python train.py --n_layer=14 --norm_place="pre" --norm_eps=1e-06 --rope_fraction=0.5 --tie_embeddings="early" --init="normal" --init_std_qkv=0.039 --weight_decay=0.0 --lr_head=0.00697 --decay_shape="linear" --final_lr_fraction=0.0 --dataset="wikipedia_en"
Each number is 128 + 24 x the weight over its row's rms, rounded and kept within 0 to 255. Layers, rows and columns count from 0. Numbers have three digits each. The size before them is the row's rms in percent of the matrix's.

# layer 10 attention key, 192x192, rms 0.039, rows 160-191, columns 0-47
113:116124113143117093176141125129145148114136126127143149141120170146116081125090126095129148123107087143120152070133123100148169142135169139163153
109:075126147151122145114125131107111172142166142155149119106103181129119142106131132051178136098151106098146153138107188092137123148149126146156106
110:120143119173101159164140104131131122155142100143175109121126132082152095160165170148138114137109118087139104091121118103085180147088143129111125
110:135112175122099156129113115145127096100157158077114140135149132128124143180157150104130096161155135144120165142108133141110138162153135122133157
110:166138106148143168096124111084198130114138107120102140114156207151121127164127119144106126094111133157103094107126145170154098115114129143113118
105:164163171150150134176132118099118142118104151172163144117136111118158101123109116150149118098166131117073153132167109093157134169192119138098130
108:155110143122087132093102131175111124153122110141148125142136142149157155084124135111104134144110140164067066130132165105134155107132141098134090
108:103099113105142145123129154129142144125106127137117099094119148130141150143096153186129113143119115147115115153109140160124108167109105106163124
105:102109147135158124114143118166091156075142150155132148135118094141137096090176137142130103091114123101092122162143115173115161114120105105135133
105:084133129120128128132147115134159099119127097120132119085119117153135133038092108122139160123142136158101125166117130087099082114132043106099145
100:111109077116137152092135132113106114141115144126119117121139098135106127126154118147094115108126129120139112137167185165136128156117141129144115
103:149138138085145159118153120156141127135118121122178084122102158084082109137139088126122092142152143142112174101162146116121120090167116158116114
108:133109134095131147145123143152087115117112127104119115097183124167164149121127116099146102140115095135084139110173140113127114154137117121145115
105:106106119129143107128167130103140140131151103116174137151146094139133126138138146160114108104116118107116135120147136075121146110161138140115161
100:168184125138136154106109109135098113111167122121160118114139148098142114126128164093179155154119125149168158091085110114125180100104117122127153
105:100115100129157115129121155082171093143129127101103118096097144164110151149167145126126146129092087148156100144137151113101144156089200123130117
102:146147145125122134113133096118157080112114102127114122117132175164097175131126119097144160152139170146129098132093118125115095109125125096142108
099:058162100112105110109105116167126129096113115119151105130121145092117109127128125197170140107077108139125179135160162107120093102098156114114157
106:096155129170130145169110171098154155190151095124116105158148119149135106126179122101071129130154120170170145113132145154151114107118145146150137
109:081097107122095120086123138119087152195136164121161105108135118150131122104148132108118158131130138136161133105124129169124093091140105143105087
109:074170171162109132138150124113134141159151121139135140151110117131104123132119131147088094161132128143107130090106188136158127131117093138147155
104:130167126124150132119098093128128134141122086149088120128159145154157115142108117152136106097145135118158091158112136128104143117123118128109141
109:142132111064173128132165111111175158098101110091075125130146130127136201184120155110121149099132120149111133147132147112160152161129131142124103
110:121151161133126102173176137101089110124120144115131110119133107110108133123132144088150133114101126092131129178086142110132154123148077136117108
113:133143158175108151139121169122090121125097129161126138139105146141116150145090116134133088137141149113140097153145134193135169132156181077109113
100:146133125121086125113134081144099128129112115130125125103155165098126138089152104118115145091171129121136140121149160087121100142115140122160114
103:107135115104110120130137104139071146175137076074125129082139121122156172110151128084142129134135135150125123169130108141146114128124138177118132
100:132095148099143138082173132141167131094110116128143099137174145151159089097102104148143112103126103143091139085122111127137105146129147131109151
113:147131135110114133098149157115140116146089150156125097133103113196182159122131120083077157131170142118115105134125109122142162132079137154111129
107:074121169128136113136119126080122082091112151124149152127080116084169117115096130125131104080120117136179117107122127126131136128162112115117168
103:122148131140144100107096158099140136162170144116062171098112144115104135129086138129114112132082137125105123128120135158162146116186140178131126
095:080071101093102124095155174127116126145116126105119124139097138114173139125143116096145154125117106087137132145136158097167152168158160155138106